Each number is 128 + 24 x the weight over its row's rms, rounded and kept within 0 to 255. Layers, rows and columns count from 0. Numbers have three digits each. The size before them is the row's rms in percent of the matrix's.

# v: layer 8 attention value, 768x512, rms 0.0314, rows 43-78, columns 192-255
# o: layer 8 attention output (transposed), 768x512, rms 0.0317, rows 43-78, columns 192-255
# q: layer 8 attention query, 768x512, rms 0.0389, rows 64-127, columns 192-255
# k: layer 8 attention key, 768x512, rms 0.0376, rows 64-127, columns 192-255
v43 128:144103091094157170126120120178131152101120105136101083165095126120141094157148183154117109089087096090130120109147107136101095150137116138139136163149116129147113069127106155129133117131100126
o43 085:143135110132140081095097144136156130082128091116147095138114104144138109153130157113095115105123085149162062162110147153124169172137132132171151136117122163124127111124128120145134164096132117
v44 098:086109069098142155127081107116101119120147137112179105155101176144118145108155157135140169132145160151177121153120121148156108110104141124154117157135173172139106121141150139148079084178098105
o44 104:118141142138101137109115150159135162119135068105146082183059129067094067093129123117138135115086098121120132169124139119125138194156138123145125093117132097160129101136137146082144148116142109
v45 110:108118139181111105117158106146180148104153128168068113149135116158124132094103187143113143129172144169109156147107160138127109141142125119092153135113163083156166087124111123148147155106133142
o45 109:152150164148125130157138129090112124130125140101116135165148169162146132167099089121148121101134143115072182109107111120125145155061175108137112126145181130137124105130109140139145108102096130
v46 115:093106125130137150143140112177135104094117127169137114155128157109123089095135125123139091144126123119152130122137105091127100123124104131121147129132155158126125079151086097164160135102128131
o46 110:170121122092117100126119118146164143103141113113124165149128162102157136115112134141096164097175157104090061137103125108134156141111179150110141159143123125151103121147116131111104127122134127
v47 105:122101147119126182072168127140144124104153129109156080172135143135122093123127047110109186128041162118131218151107153118191142150128157138112162142114079169121105108109108143109156135131117147
o47 109:137124099130144129143138120139135143136117127129139122119111107089130127129093104105166145142122125116158139167140103156129097133128130159109150157127096118113139145086108124125113194085082090
v48 112:103201130118109151173144155102130132178102116155148139067099177094113112106086085121105157162108154145144133126109109104111147097123129119106096104138135130114157173173123185115119127149139145
o48 109:144131107129128185142123136170160123140117097130165118057093138175124124095126069140088177165127137116159216122133140116105095138133114142103100147122126119131121143141147118105151059134135086
v49 117:111126153149072162164152129135082133126136123077121134140130116135152157114143125130105129114133128142123111111099102141153070092140146117122061131093103141152099145128153112181141146130149136
o49 105:108133160131094113134115115151128056139117130134082135099167105142106121133101124148172130118135125146123095159126092152087108118130134117114095145149148128097132136079117119155142125136129103
v50 102:185113117107109114112155141141124130140116094148128124145142104153103155114138178118110213142128142145121149124134172098120122167116139141165155145122128094149145104136101085147152127092129121
o50 103:135115120142125077130167141083093160128121168132125190109147151181141136114137137135137150118139124170096128137137122088130141108105083159124127132074145144129121134164117123144114100108151085
v51 108:149146140121113138151111127123163100173137126149133158069105111151147144134111124154126139150197147183096104135163094138094128068145139119136105103144123117153123124155126097153136114136153109
o51 108:156182138147140134121145124109122135140146107129133142160095138159123115076124139122142169119127133125089130126183107123124141136145144146112148142134143131170133126150103102109170093100119093
v52 113:140087126163135098150150121152155125120057132104125137093136109132136138159136087140093123143167071111124168135148095106122148097161124116133137144116090131132143139108119167135145126130130121
o52 107:084119146106152107138135116133125137121136132107137168086163103146085127126128173154120130129155139138131129136111103113090137114119145107118173137099116111121090145104152095124127115118122095
v53 104:143094103138120168065145128141127146099136146126112079125129125129126157149122134120132141134147079126099109150121116122179131100144112122135101128110139120078151117106113143121104132082126121
o53 107:174123133107135099109121110153118057150097133140112089122117140117124159145123160142130102122126138150150068117125152133093129093140095105102126123150168155138127133107104144119099121128104121
v54 146:128134108110100109162131114140132163116129133175129185091122136130130126112141118151116180109116090156149116097113087167142130161137126127108126146129175120131126148112094126110143123132163155
o54 075:118114123129126131158125115111135135135132094108150165088130123109078107133113124091108165127151128093089138144144154081116119175121116101136094158086069093156098108146166112134140092155118111
v55 104:138139148147141078160067131080145121140110131121131165144163103111125145137131083131157160113138128140099116133132163099139110136162144124173113175135164148128141129134121154145186120119110142
o55 103:095091129101137090152173112103112098156149137109123126104166128136118098100152137175164110145092144146153128130159134141135127104139078134127093102153114142094100143120144122111164121138095125
v56 114:160108134151120151143127124143127108150133136126106109132143074166114098103095156142191123124109114109082119147101071128163123170114169124124144158129154138089141103112115093138121116162095130
o56 112:122134125127112132172159110111133083141148131121144183168152155135151134110127116108147114109148151107126134102139153143165148178115131127118119152158141138111140117142119116076077141159156119
v57 110:101133104158133160119097141163165107144125153123098163165139106095084139089113134090098143096120144132136126127103118079105200121131171124146156096112140131135150156120137162125088123139144097
o57 112:124171094083144138154170111139151118132123149102130150101155089143132132132136101083100145142131163146139158140093162112115112087150113084129141132089180114149110166171160144119106119141145078
v58 111:177133093117118089094128128187101161131154130095151078114116149150096162130129112138100123079154093111117126142134094095141096165152168109136119112114098147125112144133125164145123130124093145
o58 108:099131117142134120149140102161102125133101128150131120122114113109120144125173158137175118169092121099146134167146123113137167155159131112121119105135104150103167093124104119105149167136093143
v59 104:098142112117129126148132135118150087160141123117135114095144143112124106101119150152148097149130102143137131174143140126144096093135170129139092137145154142142169083134122110124115139119128170
o59 103:118120128104116122108088117162092130118107081145124145105077141172117118083101158111126117158108125137153169123123149110147142115130124151106089166102137124168136134151165095091140147117134130
v60 110:123156149089123187161102141118106136152129109115184135125116129134137147116141149113116146171147108158123135152122119119147098083115119124144090146141107135134151090118191140145152130063145127
o60 094:133164135136130187146141108168086056157137117136086143091130157133115121098108070142077156095097131137135167147153074127120071145144132097129081126150156124116126162127162135143167138144090091
v61 107:143126112125091132154152155107108168180104160161097117094122141162126132148100152182131117162149103102151076141132163135052110107166113127118102124135075138116150160142098161130098166120130116
o61 109:153139152136150133099144116135111099115103161183153136112141075193116146181143107134094128083098137132152111144153171116145127140142111125116106154129128108105115157135125080153173135166149159
v62 115:163188084131099116133073147149114077174141107128130122152130121095132138147105102094166121122103129112121116144125122120099079124118061133139088108139121125102136113159130114096103098145132168
o62 104:133137115095154137123131127114148144138160111139157157105152136098149164132180136101070128136105138144157094103149144130119101143152052104128109161093133118115146140149146143084109108143142095
v63 114:121110125082094120126174130127110124051153128185133121108134126144120120141172121063095138147155140167128136121127104132148163091136121144133130141136129147123100120108105165118141113083147161
o63 116:140107127108137138156160139148138090129135127161147127087124079150112134122148110098106143154142157125134143142184152115142134130103135174137080135124114155085116166136119109151147100100100120
q64 088:128158141104077127149121115174128179124156124141124142109139135112134139169164167136071133083115140135115128150085104167173091114120109159127111134141133131200113138142110150126098111134155102
k64 111:159177115131174070116144137144122119110106141100114165097131118093102100137108174082124121140082131119097102127123109144092106121129136187143126121109138131150122136105122133143122162152104139
q65 094:155104136162128129134120116137121145123140093125115130134101177148134110153129145107147129084125159134107148139136128102155136114143121082145133123188161109121132130196123115120110127085132139
k65 105:081106111131137134163159121130111133106150082139142116163086087106148136143131109124136117119123102101134138139133132116165160123127119086147126133165110090123121112137104123142116102114122121
q66 089:161158106168142107140137165092107150130105151130128131109095143156104118102126149142118115092106129129106124129126133125160123142176113120094181130135119127139117132119161121132077136083151176
k66 091:113153130126116113078136103167149134154116120125138124160109133146157106138121110128149141117116126128102067153141121129123109205138121105150133137172170121132083131130116135123096105123131145
q67 094:115192113195150096150149134111108137161118127073136111108130142144126144085110093131107102138119147151093122128120094109138121120132141088109140083148122128189095155133125129110138140165147129
k67 110:110151179133107117101160093095116135142125148080139071126105131097150092142103125146144134120205121190130098147103147194137148113104143098117144108140117159156117126141115087144171108131145096
q68 094:127186158128124104154119123106144125134073151135140112074139151161141099076097119130159141141118111131102149138136115161114161154164124137118152103115100132165155143117119105136138143140134159
k68 124:132121101116158107137128163125159134129110130158155117121155124124088125097120164097092139107115121169127134109100146132154089118139122157109136134100126154121113125126138169147124130111160153
q69 089:112124127154102112096144094111126138127090141091149123118165138148129168084102078147086114145131145133123078118101144074151089153106123131144092104130105139155123127133141096130156139137164103
k69 107:114131140142104150128155134099155141154135135128172103127160110152142142121135157121110117145171160173120151145132109185139123079180125156130152117106094157146119164086117135167125135116127075
q70 096:130136127111116160095128154157106105097126135172116147176139112120150130153142140129123148102103101110114144094106110096118108117145148169129127147114156122092114118110139104132139123105109140
k70 097:156130056134118112124122154156123169148116101125113154105124121138106119183144171091121126138128135123089111136117111122119121179092122173129108124133159127093125107117155120147127135112086156
q71 082:140068106137111144144101130113157114132172089125129149155129116126110147149149149143140143119135085075147139129190129127132100112125127114139086145151125122113109132114161134103124119104129152
k71 085:104094158133154107101108092154093136142134135151123152128087102170116132169158117115106143112129127095129099153123085113144150146113124111156131152150150134097113116160150097115095109127122122
q72 103:129134153179106113098138101093145108185122114105114146116105112144126131151091115149142094123147091132112087175112106154142130110125109078124128117162144136143111150154109131163120083167112118
k72 118:133126133103156075149086097152126129113125075142124138188099140128141128113129146092149122120155130090140154136159131136109124132107138108160143154155119112123162139182118133103141125149097106
q73 084:132115124120097111127084108102153155087126146126118168106180126123118152106129079130115144166167179138139102123131156099103122110151139147164077126106126123160183101171135108151101130113146144
k73 094:115147108115067159144151124132151157125159122121132101096126128144159141121178167151128160105112105178122134105104095189193133113142143130117111142138097097133090132092128100146159147136130147
q74 106:126128145150113127158151133115101136153089129125117143134114098129127107120132160118112107113122102182097127134124123138179130132149150164115117134121147127106102143106129118127130150139121087
k74 102:118188122165144135099125131159156107113154125132136145118150180112130163141118151115098096080083122095135102089160130116105106152147104152099138120083123127135163139167162163129136133136113148
q75 108:145153114136181135123167150126131147126125104168115107101118101152143176118137131126120146110074101156123164105162144153118106138127140174129156103174143122123104146122155086158134131134129125
k75 108:105145067137135150137120091127101101125117147118129135133124135098093159128132149133108134131158120100152146146155146132102142129122143164145106130162131143191119095122129123158106113148113151
q76 089:134138091131139125124147118086114114139105122136159152122104119130117128113078110169103088106113121134112121133136138142141117132136116127082109127126126146130121144090114173153127093161129103
k76 099:144135178101117107102084156157175160099147143118136137096152120122145161096149155100103104134189142171134151153102172112134128121138148157137137158104115148143170103141156161138133132154162172
q77 088:101144154169143126106152137112152146171149114165112095145124107119146164124098165128092109132100111107120156139106130159154123158080118150134142110120111119134089149115116131124125146120160138
k77 090:158090093116122119073129126161152125171074119149107170160122126136092073087140137091169119140106112140073150122118084092110114132152142136121113137185193098113086121143132075107154118166147158
q78 082:126110137143144127114108097120140160118155101178115108136080110139111132113120140137123186098154103104157121157183116114134136126118119137123177155133144121123134128156083090135120129138078098
k78 139:136102145101121118142131090113110096153109079143108138118102105119159144164094110126170110138145142136103122180151147154118154166094090071150112118153127122138149089137142086194155063141110101
q79 160:142117128147131170090096166115144121135145147131166064139158096117149115106126136136100127107111139141151123081085119148124101111142151191096132130120117105114111133110155119102151120138164122
k79 071:122106150152101115116157104102128156098092156157121073134189168098133152159160137157093154118117118185124104120136128115104112132107155147146118145053105129112141099093141137180136135099143147
q80 108:168125143178148116083120124115132137128126115126127145153171137157075146087087154172140117097105113107118163115122127111096147157125082143134165139085196109121138139125104158148155135117120147
k80 110:157131112154148125143125123148125160119082117160182143140094131160160095107151106118119129136146134128164158128143141097130141115142154128118117112163148149156126132128117126086120140123158101
q81 102:086126140107114118077073144114139106076140158153113143178136133093169150143145108109115101122156128145138109106084130100141136109117125116150091108136135132148040117134123139114144155163145112
k81 112:139163123149126124130150143145075167165138104097122146087132122107079093091126083122094177114088090105100137082093156110114129135122169171098114148155149123117157170165122110117155131142146191
q82 104:115134122123124120131135155153148101124122163134126102113154091097135149128144176100136116172147100124120129099113136122140104127149116117141109127181070133115117123053104137153123126166141139
k82 104:116170150132153127117140124139116092145158131107101125120126132131149093104128134109120155125092135112131128136097106146082096112079145149113144140127123135095133133156115101119128136073121123
q83 104:144160115094135161129136128106147129138135118087075148111088123118139121119144153161093151112101141101107114092095093151109116115102109135158130122164169152148138147124130163131148120102126114
k83 097:128126159148107119128102148144139122125167182136160080157127121091127118142114112123130112168130143143141116172136164164101160156102137142135149110142126104142133106127122139112101126137147135
q84 094:118098085101137164159123118143140086104095166161143098156140135136163129195158131079113117104142079144125138129087150109147132122143102165132089154112092101101087146137154126149129119157103109
k84 099:082153136126137146151152157140101153135136127105117128130140154120181177120107088107148118158127136095109144120127160116125122129108147107133114130068132104104113126099141125134091147121112108
q85 120:123129120122099121108103142164160107108134132118132118123154149079118163133147141155109090053139144130094113113130117156090095142140121160097126166123141103165149129126103115132146079174136133
k85 109:123140124083088117090128118147154123167149121142093109093170151122136141102121147132138119140115156151113170151065173142133124149114123123150161141122106138091120120160113142134125137124146158
q86 106:113083150121153137111109140111104112106157095138128152173102131167094153166146127096113109057126116138103130117124149125145122138164149154119071116113102116129126142167123112151159121138145134
k86 089:133102140145132158098088108131129164124129202102137080127177120094139150153132106151109140167123160127124141096119104115114117128133170122136125141079116122089101107103145134145128136112136091
q87 105:157136103133118161125122112153124120116137147093133154131182138076105176156170166139099141129157106123149132149133122175183132151131111115137199149099159145076146106159126195113104116108120144
k87 101:106135152139104147109168139130148131125131073141150078116123174149167126131118120147119110156125140150123144150122149114097137078150140095109089143166112150167144131123089062143124112115140122
q88 094:120157078099168147132121128103161104127123115103142131078154189126167087150142150136142119132125162110145082153143100117150163107095112104110093119143144106153151155130137108114113127104128109
k88 104:126123149152081090128121149099141119104137120124097092158113164131144124121141085128170129150139142155117132134149158142105131125101086118123138099123105143123120139133144103175146109137099153
q89 155:122132144134127158094098154128132130110128155144152091157122107127150164122114131129098123103118114116130116087118130113120113109150138178105106131139092106101096132144153147101141112154161105
k89 105:133120130142114127113162139123153093120128170103146080145187119145079149101175112142100175117111115167146149106101117077136132129116158139126125139091149136115098141119118118152140134135136161
q90 101:119126105144140148099123176121131105108145129127130114118102131128114185103135124096107133124137119101158112085158130160076133133162143144150136154139149183193102153094143102154175130135127150
k90 100:143100145114094157124132115149142134133112136143088135116127143081176110132139101132114115111090123171107084148110154127155102130147103133140138127112103116097165102135102155124091103118148151
q91 095:158105134091154102128135120099145154112123092121093111142113117132114138135135129182147133110185155099106115152123105113055121148164114168152130140142153098101135081154102113114123112128132137
k91 107:110174083107140135136159104155145136135164142085148135110105128086144104149122145132119148124109103132126129130130134147136154113123141100078131153153104134134146150149128122113096205161132133
q92 097:119157114140112158137112133136150133159125147133094091151154135109120158145117123144118093097078149114086105132138125142139087153165158122122121137092117108153166156139116121140169107083129060
k92 099:138125123116127125113145095165144157122145140179143134106137121138105134103158164101122119142104098127126142093123157093081138139166130151123098081112135103090156112150135125096106114101155172
q93 088:130108136156141111144216134126116128138109121162160116124106095173144125100100146141130110181127072086103133173164108156117119159195098138122166113133133154089139093111159124084128119164130157
k93 096:142134159124171114129141146124149111126106122119121143191126142125105132140132121116123104117095131147128150116114106149121114146106142143125108162086107114132177167156139160103116159125115109
q94 119:120130158176175158090126139138131101124085136138188111167131093121102142115088109132158101092175109138143140096152083133091125132124111168058124119144150137131117139142106113145143120158115128
k94 105:115141105125111122143097093140171145111157148107111121161165141133185153100141166153090142101153148151180135119123128136089102099108107145158130128103124140138110071128124173181131108095133161
q95 115:109084149092142128104161108166104128087164131116161125140161120114133122150136142115100128141141137136148142106140146136158145115124133127122133169086096154129108110109131109107139163152127097
k95 121:094161086155125115169136141107120154128141118114123119106127121136141150151136097135131113103157119088143118146130143129148150090119129122145114108125156144139134156129127166135137118127084159
q96 096:143113120163140169118088139125131149140130118110123132152116179154117153119147099143111129103144157135139116100148113091131113091120150091113131117178148106108158130178137117118119096097149129
k96 087:146086141141103103143167128104135157147133117176117138105116131158107134160156117132143134150119139121122141133150114130202154139153131113125152165145103111103093136089100123169083115125101126
q97 092:130161144175157108125133200083142097166098166109133099109106117145076141081082144112125120158127117139098123120150118089148131123176163132103140116111126152118125138124167131163130145101134135
k97 092:119139168162097149120131077127166116141114137094141109141100151121180115149125131147151164099144126114123123151139139166166111189149122079125178160160117113109105165121114090128151106127137102
q98 098:116169140132115112169135139114154131148111161106151129086155109116110119116106122121134120187137103158109138122119114105144135128149151145129126137080098174130113136078142123140127153178109145
k98 101:137155114142140134104162130142106133120127179104146085129156166124108141118126170109114161119131127127147089121109122187102103149146122185082134134051133146150133135093144135133149144127141128
q99 110:130107189117153099152169124140133137140112130129120124119149093121134151084062101141128143167130071176091182127107125097118152134125168134108147117107111143126108145106166107144168125167134088
k99 104:132133086134133139125150128136106143130157154125133125171153112120107157126133141095137128137129130123120154103130156186099130106137087186130130110094098166148130136141100144151128144143114116
q100 094:162107184136138130128135106127128116189124109091163153116125105149145152148090130091106105114120090131154111116102102145107100121094141143185131113152080155141088162155140163131127158132136125
k100 094:099086146118123118138126119103092123110143119101120128176140119125123117112119102137131138141185138156153089153143076133165132096109177078134129165121087135152161112126108108168117142114116091
q101 105:093076171160089113081110100127141128117139132098087082173134106134137168121112105133136110131190094142137088146112137056112151121117160113129124121151150120127093142182116106170175134150121087
k101 090:117112111146115139181119129141141106126125116130118129125106087165160119127138107100136124115127099126118155120102117133171126118112082093141141123172092114078129175136127122129109102129108129
q102 098:105120084034110167143121149123102152099126128093140115127118131137116114142174150100098150122112182110133143113113108141132109141124119152129089108086135126088179087113124130100097160096153155
k102 105:131094098165104137128146160116118135139178158118148122108150130106109131150152115149088127147145131172089100093110134145137139109151143151103152147121115144130127129095138107153105147127137101
q103 092:157168098081136123161129142091107150152134139108149168121120204125170122104110120114154149148124138110110082112149126143082119136141110141117140113083158138115147157097139137103078164093107156
k103 115:147123161099123125100142200102135121131106150142154102113146087097120110121105098157098122128132102159099105107128128139152152111165113165142090110121128161161116116106149169127170140128148164
q104 100:153113107107180126149154148110087121137109082090168159145142107108130118158145114107095133155142107113107109161109128116149119130145128135167115159109123095116089120117125117085126121069134100
k104 093:134163142115134111150130126098127122132139119155153137111134101144125139148155126139110174178120073105152140126146124114129129095172139151161119163100147160119131165149167127085126137209117113
q105 105:128132120141130156095118106149136134147129135117097100131152106135144187129147158115138118139166116151124142150112154106140132143107153088150155133185156096137096114113087101124156114169135098
k105 119:132146186151123132131124101144102082163134091116106122161047143143152095135081116142196126094130135135118131133166139136112162125130119096099125166152142123163142102160107109161163101106128132
q106 098:137104076087135137135123181091136131136141099123156135125150183140180173093158130132126163130127174163135128103186117103079095138153129154138088166146112116151139174096127088102134135159123105
k106 090:117144152152131111108096117129131096130140165107123124108127093107132133118108107167082120115148156145119107125128134131147135131145137142101169132095109165164109103152145130136115161099128115
q107 089:139112091097111129190168126144134151076128115137139137132165118127113130129170128155102145152107174123140142155141124144150135167149140136123155127118108113125177140114132130129112154131146146
k107 105:112138175148116147133118178086173067118151168124126116143131147123156163102124146144106092097140137162132128120090147173134113082143176148113096100103122174131139118142120125100148109092156143
q108 123:111116163132157167098150125111114161129122143159139134162167095132141130100092138111144134131084117131120153123084176123079121113111117139159149118110106134131114094113146109137139125110150128
k108 096:137120105145104108116134134111091153123096109160102089139159080140116132123164138140123161109102113151148117106140109147136134132133143188154108109105115084105124110127134140147159115119110120
q109 093:111125160130128120092132093134104138115162147083172130134135129129107168126195122115111111125134147101069109127100141115144148118138130110111126121092122135122134096120143128109106099100137090
k109 103:130150101128135162160108138102134135147134134142119110138164124133132123127095135158123114144150138177164116102088156157101131132135137144118126110132103116093164144103135132123134136122174115
q110 084:131133163157105149119130141132128107195094103169102106162118086154120151116125131109137113109091098147122172139157112132120136085094113151143170134134125096086095136156121154153135103116107094
k110 074:112108128117163126130120127155129152110162105114124164140122117141071121130161149096138114141123136090145112140123136080144134129111087139145108125122140112128120138155120163115106179123118141
q111 092:159156132119175117076151149117103137169144123080117069139116136104119194148116170101107101148162162075113105127134138146087123109134106129110078108140102139153124087082108130160137099148146156
k111 090:107115162112114168116146102110127088113099114140120112144097107110186101137133123140163145077124130196114145174120135153125120115112130098122164112157155098109128071162089105159133145111128123
q112 101:118134113104173106099088151116144144082091130105126114105108165176137099148119129115106155093114138142149156105114074136103117119135126175134157159123115145162160126160107124147085143118117179
k112 106:155126138136119119140139125135123088131129112104170083168076131064156131158159112154147120159107135116102152151135137125151155119087119103137085102133105107136119116099127112133116160128104101
q113 109:128159119115146124133110134136145144113111126137110158110120098130098125116125133137169177122097113088120132131126121130140126151123100154097187126099104089154137099088147113133143066126120166
k113 113:106131169077126115110168134120166129122140181136112106135120129141167106140143136104137127146113146127082162140155083160099153109131143127180112094128129140075152141133097078120093138124124171
q114 099:167162179146134133095142113149134145152118102109097113125133148105135105096138121147123140134085107159118156157073167104097145087106112150184098147146166104130124141160098146084161139120109104
k114 093:130099114082151133108136110149118116154118137118148106126118087113111174186117148154143136143148105090162115143132128146108113164171149133120129099141100113139091132095117107138108107147137097
q115 094:120114095103118125164157141128143156128145147139121109137094129116126139108102097163119152066132112156132101127148100143122149153142151140099126160109146163158108187143122140142155134120164107
k115 103:142135104148103136106101125124093113137121126118115145137136141165145155154150106119113156136108125169136183081135151161148108146151110149125133122149160106148149145137115159131108123144108141
q116 102:092133120116112123169161139116165163129109140149116166113084141123117123141109149132139116107148114098109087107168141133107131117127101091169165102147088137136115125153130125148114117118144104
k116 093:154133133103121107113074178102126077141122127097113109174100136131103154111080127119127119124144129180120123135114121145113149128098145151101124139099141112123125162115106139122111104162117130
q117 103:134127107097119145128161135137158109178075121160138083138140148166160094118145116126132103171121137162153112142138106166119114117156130111126131149136091148174104073088113113134101168141133069
k117 106:118163197187153129142081135170099102124141130129113167124147153142144134099126146125127108106099118113140141114101163096098070167087097150114112108124115126127170134137141174137137124090110138
q118 102:101129130164138115069106166082159110138131183097171106126140121125127127122142096130146093122099136119124119089097062111142130121123087172119115111097144104142117159139172137141134140129105098
k118 116:131125119139141097144123126173139153121122130123127130112138117102136134118145103134119157137163082099144124146131140114135135124142144120140118096074142124111150139118129148087115143115160157
q119 102:149140099170191108126131152134105137146091109160168146132129135118165130127156156102118112115112153138139110118126154137096121114065072154147164138131138132069127160173125154101116129162107096
k119 100:114125147114128125137136146132141120085130103102125129118109146097117118100087147150122121093168134088151116130168153056151128120130162095124105142101149142153149126081108122128122144084120119
q120 115:103162143096136156136163125106054142136103133102110161117102095175132152117115119117129147125093106090109151166173112164105085098152113131163078131109103162114132099134124144129101150085122117
k120 112:131063155123107153113114130155146117099132135145137145161121088153069122105135139105104134189141144115149102098147154112145114130111150122131134124144143119111158108120113143149112143114141140
q121 098:157157145136094120144128128148129100146102144137138132153107131148156194139135125123108104133153138136131091119122139152137108094096084156168102076126114132076109152129202149115146120124146173
k121 101:091136110150145142133090187105186136113138118107151138090126157141089119109129174143105173167178128118141157132139110134128115122146203082101147157168143129124131169138103125157144152140142123
q122 098:114110101138119158088152090121093126058131119168147098158149109159153136141154101115121138110127118092155125163176102117130130140120148148096125100111131106166085127113139118115141123108146110
k122 099:117147156109081092132112125154149159153139099146072162130129132181097160127130131138143121116122095129150141113117127115142132085124155121161103174122150118135099125125164133145136131150122115
q123 101:102117131174095160121103159076151143179147126170163102148131149128109173117116140160113125113101109146094102108153118135092096148092126131148141128148127108124122140128159185102130075128137107
k123 101:139083137089121094160120101133141118126095134154139132131128114097164110114143125154131139135130138125127136166126056069152143131118136160142155116070127116123162111135135130134193137135142163
q124 103:181144070129124127124120125123155143111144141126087141107103150163157147106145137122119138126102119098127101114091130143134106140091131125172104120120140122092148134130119117122084131084141146
k124 103:168092129131134098139127141132110121138111108159170142119090152064110079139118131154121147134130157155070107158125109105145132126114119084147133128136149179163126159147097145162100144157112106
q125 095:169149126118157118092095186073171152142135134163137067163119144162120174112138174111131149137150116122089092098125154105100093094113145151106137116167120118144127148113125125134081097139134127
k125 108:116155152097054155105139124154117121115088139119117153143129114089169073108122103158121145112098106158096144113121105085139154137148128127180142136110164098095146090118117116113136144114166160
q126 097:072138153138144176084131092128103108105116146089128189128127149101151099121119107121141127130140116129121103156120133133149143107119131110158084092111145153134138081146132154144170136083145166
k126 110:130152106106132146158155138147165140152129131113126088096121106176103119140188095118119130146149154098097152114136134139151154147126093104077140129143103148097130141089110065089060129170121126
q127 161:131152100128119090140144088148111117124123116098098186076117148115122113163134108118147131139137134116116129177139133131170150151099115070164120140134143134131170137127113128148105123125093138
k127 107:183127103155143083148117114107170129140166073144121111147108111127097126166094164120150104171174167097124101145132180142126148143116127076120141109147088162158131205133130127132136104132133113
v64 101:155144141102135127172177125122168099111121141165094101134172140138121124125125122127153126177157137159170125112139153101034132120135120123122115103118099140132173157139094096100160113140136081
o64 106:129120142125117100106159163132118082112112122170113095108121131158164105125112106150129162164173132155139148097128104144105133095104156127146137104132076144137128138137120132137141136153116127
v65 108:148166158177162133173092130119105121202124119079100089160110163103122099127080121178123144114105110115088127114136118126122123129110140144107131131132115137130171121114101127186119148130109143
o65 118:160123148160157141103136117151144166163126125115086105121114143144121145078143121122141184116068096126156175156100123117117146161167102138113150166146177092131149113167110142117123166092143125
v66 110:212119120161144145143110157113172111149113138145122127140136123109153144130138127159095136119106127146115157142130155141115114178135152097155221143119141090084117126116094106127121140113159148
o66 097:110129130112165145135140186135141137143084144109102161123212143178121166113132133108156159166149118084136157144135153095072100138141158128094154145101106111092126159129117130159135123082104128
v67 095:143138122116149086110085104132105122169119128128135101103125146125145163133090126128125092088129154086095150105161138153133109145121161139149146135134157105092149116113105144152092127157131134
o67 108:147115127132161107105109162080116125154139083113113130136146166103135142103160158149126090178133094104134146126140125135086135188134107146154123138128115126125155102121093145148139133130122181
v68 117:120124128158132177109139122148177120114137120092088105152144145098129077116151121122131128103122140164093147130127175111118158134166125118113108137139137150149155129124096135154176137108113151
o68 103:114129135149102150128057146099177120146111153126105118144083137129130094153142157144117169117118139105123162113091094150125179096103119140132142160121138124154142123101142120099134136096128172
v69 111:122127128128100144149125117131168090114110115166126129119107080130132088134099155158142104157133152147121109118110166150113127094132142128092093143110134101107151159128137122113133116178146121
o69 094:148125141157169111183135108100107109107158095140132141117110114129141109164093094159101152143122126136151139099076159126113105127099115125119126148130144099145106103157146132130182107165145090
v70 099:117163122123164128098121149120108116132133124107162133136141130158094115145145136097105124162083135169163116146101152161138110141109102148125143078091094122111110145125121135142111111096116083
o70 108:085155110124139132088139118142130154083102106123127128146126126110089191038109144119136146103109161133114102140111128123143109120115161107106117116126149137157120145118125139135148103128153109
v71 106:167109145118150135154136127115110142133120154063113116167120057121168132105151103164134126108152130048111095147128144140121129111161145119129144077081147119115151126114132113136116129107128129
o71 108:129155119131140102133147143127096132116124166154101161153101104168152166152097137115173108072132126114169057119141113116112130126154130115126123143100142123147111111144101130176102123108161137
v72 115:153104097108116101125112111157142145085132104109145126101116111200144113161149126140126143100127110073193127097195077170099120102149099110099135127140131107117178123132095142132106118112099096
o72 095:156080125125163131119109130144144151084137101093152156156098116105127099171140142127141140111159134085123134114166125135114152167159112149124179171144130155164124101165114101123103133111148135
v73 102:116115177108135102125144109126129157102117126095068142090133144104117115159115150121205130090113171118138133139128167119127159116106114126167102137104102104102132092117145109114125115080159079
o73 112:150140139138137102107129151137095094106122188114082109157083118116138076173104123159147130168128102159131110102110140109123137141115174114165113144149119135112126095131117141144159151122123121
v74 094:129120135061104126174133110140097112131096128127108162097144116090141177164150139134075154108109098089104094144123135159104160131143124108134111149132123103118106108149110125109158120154163121
o74 099:109113121099111134127122104157081122159116131119140160115125084135104147120129133137075126120107136145118108104083173100117157124129097128133175083107124141154112117169122089122125114127173135
v75 107:148128115102144038113120124141113157139113112085136110119164111130124135158137137098112113150159128079158093146162127149052101157154094145127156108117128152136078128155148135148117139075116111
o75 103:159056104099165090090121085145113110096091134139164136126109140109122146102139137135160118101100098123150078108173123124089133134149093153123170102135103145167110150135135126115147118120138135
v76 106:139121120165135103131083121140119131103131119145129120084108100102181129113103140132119117180150143120105078122153123140105081128153125140130108086170134106116105145128155124144179164114157115
o76 094:128117128124116140121118089130150074108133137195122125143129124148116139127092129141178082123089106118117071101167116133131092146105131141129088126167122167152136139157120117127153086159107159
v77 108:135174153128120149156180114101110155136115100082124176078123107130169159106081113116123153135094108138089168113140076113178088088124145134138062129134140125160132129141151146154152124118130139
o77 100:142177119136137147125107148104147114169094135108132113080148132134129152091100125177127101140093118135125166132117107149116146136126089108103095135150125111150158112082158132171137112104091138
v78 103:161158155104153112123097117090151077166146120119100140107158104193113132117111115112142119148181135122105115143123137147113122103105104123158109086105121122105151181146139046109123142157123115
o78 099:125155112135136124099111097109160137156151144149171149115154141114194089130118121135134117152129093140091110106157143155130131086152091105133103100098129118089109125137135134115105124153132104